Weights of a small GPT-style language model, trained from scratch on English Wikipedia: RMSNorm before and after each block, 6519 steps.
Each number is 500 + 50 x the weight over its row's rms, rounded and kept within 0 to 999. Layers, rows and columns count from 0. Numbers have three digits each. The size before them is the row's rms in percent of the matrix's.

# layer 9 MLP up, 704x256, rms 0.0943, rows 652-673, columns 128-255
099:465498527456567525400491572573511510541412503476539517515390473537560516507516537547585493561488569574580427490539538562430470478462427591564521531534529509452497454466350529482475535469512469401473563488538488523474543468604546447458446506520499580532483414402520430466516470524436527557408457541593549540511436473491523494451457491543480515403485414563471549498502371536491515557491
105:514559446606530542520522512562508520425482560530455457421604457466486488576516541499502446501586505527571507576478565476506538541481623432532401477466502438447538523565465536565427478372480452525427566451556545570540454504542498473496451513518493474456527521458505543467489497589529451560565566429361524505494467455452454575528399521448534574443412450509538531526508484518436539528459
087:432453531485467516557512436468570567465517465478476482494474465517513611587413432573547378495629595524534514443498524461475475515580512492503566497482399501574499486415542526475675450555500523513523553463492480540474507475499504587560495544517470533493616521537381556394528523434460534383533522493504512535494469498536546494459504543549537451495506410530473472411453453449471512559476
092:409491527520549476422495565452518451409419583594500464557479577481537496663503560456471567485444473438554537550493417524506551533522546519538450580556530457561434478471485473509509368548582487549565505571559501448575565537490402550503488543480567537475518526464432499545455573492491425604447513543587544523526477490626514480533579515519566518495439467554510422595548407481461484445513
093:449524439502548510538434500508521463456464508428483479608438570478555468461455523473454480558507561486484425471609428472508483471525653471548494550508505460518553479534489510431427550447517589532483568483502504436541529431533564423477413506457489493586496455555521463596463454589487470573611562561462521484481488533477539473447439414448568460507523420474472437439473468486507459424540
099:443479540397485498472562553480499505416441417516367472566433504428536464480460413372463558474500582463542475491375455487535466604487454514552518569596519489543547582582437428509488500507459463510485421456526482485534497546433474478431445541497426463427500493469522429515510575580461537530483544462369525471526471494452576512476454516506430469490484585485440555480520402520566522521438
094:522485609519538472462500538527471506476489498602587506510457513505507551510462437510495474500457457406516488494463475435483504494435493474504537451559421412595550527601444387469453525534512427449482424465547534430444532534503548616487503516514631455541501431499532574508572518507486527494573472474522465409527555530548517598475512570449526560525550554429538499474553568514454468557595
101:515489479554449542330454465505527489455521442549490494394593462559506593411523454601477483531448553432568467381455457579559535547445570415477486501466398465491481473558548551507539391443430530516516517537480467522471508572579541472548550410461532465545482483537467475530419517465525562499551552512541470506514446526495520475525428504469459490586550524411480453482487541439468487590496
104:529508481519409531500455515444553551512538493406458538409596436505491417469528524563530501523513477498491489513461510582468353404521564523479427492504486471566539497525510427431537465464485486508530458454505514530495476542507466449495612455385467441438459565413524419449516383373491466518448460502506464470522552534550558537562521562554508515524531481544486549448490474503564445577475
104:551522562479452482539556534522493506581552490499516519487476553553540599527361539515474529475400580531546476538508443444539500517531537576569554446539417542510503514486481457476409544512495536420467468429606545508367467399383528512529436514478552494539472486604531482546444540546487488450504480445505458597516485510473437509542517429511507452576505446538481516475544451468523471514543
095:525526519459513544438551460551495532404436536480488486518479489421542545519554511522458561495530528428589565518517527485518519445471493459529464448474480583464533452505488508524477517557500482418521480549521500459494389487495461491540534585613484470627471432482520499498556485529537479506537492574617554445510480525422500379571488543611507457567333461462563540485422493461415565457538
108:528569501482552406525446450457447490497480495550445440456591534489501505461501519484512513489489530478382399550532482585449521517524538472496631454500508477460550499502540532551435633425489508511402509486468530497497532486485481517501476478553554496481427546487520501500476507572479508447431489494552512595514493528490402556425508539510462528578484569506626533485489510459459429671508
104:521521586579472465519530565482421519678422437533440468534535545444573521461498472464494526532565559520557488537489507504489451449541445464556543498480512518473517448485497521555451530568487470485419515551592610459554602540443471464546466502463541486538540517501506509534415424463545456477508462482488510506545536547491473473480518506476490530432521493484509522547558495557492580430455
099:450452392515557557558582522443534426417471438468394437458527505443520492490427604492499481536552464550480563579510515461447459458495501479520549557480522437479434448465501457416576529414535490526428399449475560523523519531418494492464430466475556458542549559480541493528423475564518554457518484529478411490468484458438465548430391470436511466449461488575560520458504452446516519560361
099:502516511575568469548485437575362556533638481564483476510536490575549483443591516563495567476537524527481457498411494556568476610576488434494548429524615513470483516423511460537486492472491601514530594576419427550504513464504350510492563493439453482447554480528465524530448479476506525462505520454481455544527487549525521487445478471470509501542478639456493445567499466628551489573503
106:536534450472417506501422487559408519528486503514585559503516495431383479562476457576522485449500449488545462526466472530459519515430534459525540541502563555405445593503463489567440490473515543511452539502563407561535531535537464483501517484449494503466486474437534507536521534465443442525589396549511422439590462482470434536495402360562519510540473407544528563486511598484426505437450
094:491478519496532517431518532448516534456551541503522580451398457452543446493525473487460479495494437426595446539485560534517460520430392557481491529474456366483532381538471498453512485514592590527467511529605594455460545497547547491452501381405519548567408614530474513502485525552525569414524499483476654493505535533448495562565440463497502497537478515511547480492420559483452464477502
105:476557554455612495517507509477458516486546518531532516515560450530467611457569513532442426422466523498535465522518596461495529535409488385493527491495451466410473492532424383567494498451457481562658469487410488551435430470436521519559645506526385439463572470477449460490556477486546610511571559518500493494560465536481395576527459506505536550482361509573498538508470514470459502474438
094:534485596531531537450531458533592524473579534513448496553367525576533459450432508552508556436402586495554461449515450496517550477625502514536482527556488448517500541547585457578524475490500494519534452563340499486508541541520521436517504509420480479455378459474477456578448448433479476458471463458472488517534475522517490444610546505480513555552457433445538490445484588527544528538377
102:544476599481496468471541438419475467492461408384531454562503557450556522586448502506565499562519458598485494605424506491449450524519423469568514563517477538536482540521499477518531529431546525524526432474545476507401482547442562519450382463414566541537508479476532506422560370464517433531487550434548555554498439433445556438469482562516428503457489464483567538410525478527466562551477
108:555393500482487597376405518551530525578466535441472489506492522458543470461549528497487447578498543436564465557589468452529469510437541384492501507598490473581452469445525483533472401548446544511503463597542503493540557473570492533546473490499466533511531486552490588477450483454506392493563471480451496488455490441469597568490398517444524542501478529514397576364534501497471438526474
101:419427448402431557522512516429479459453487478530483479520496424366427557454510461522452552518516512538516517470549404493451499402507457474555525494570495480478542530458528466505601573523540455468500541477538450545398537505438589478422551581519512482466587509477512536563551431546446464507519473568489535314507517545378477516534577515439546488490476495447445513437445539491470404482487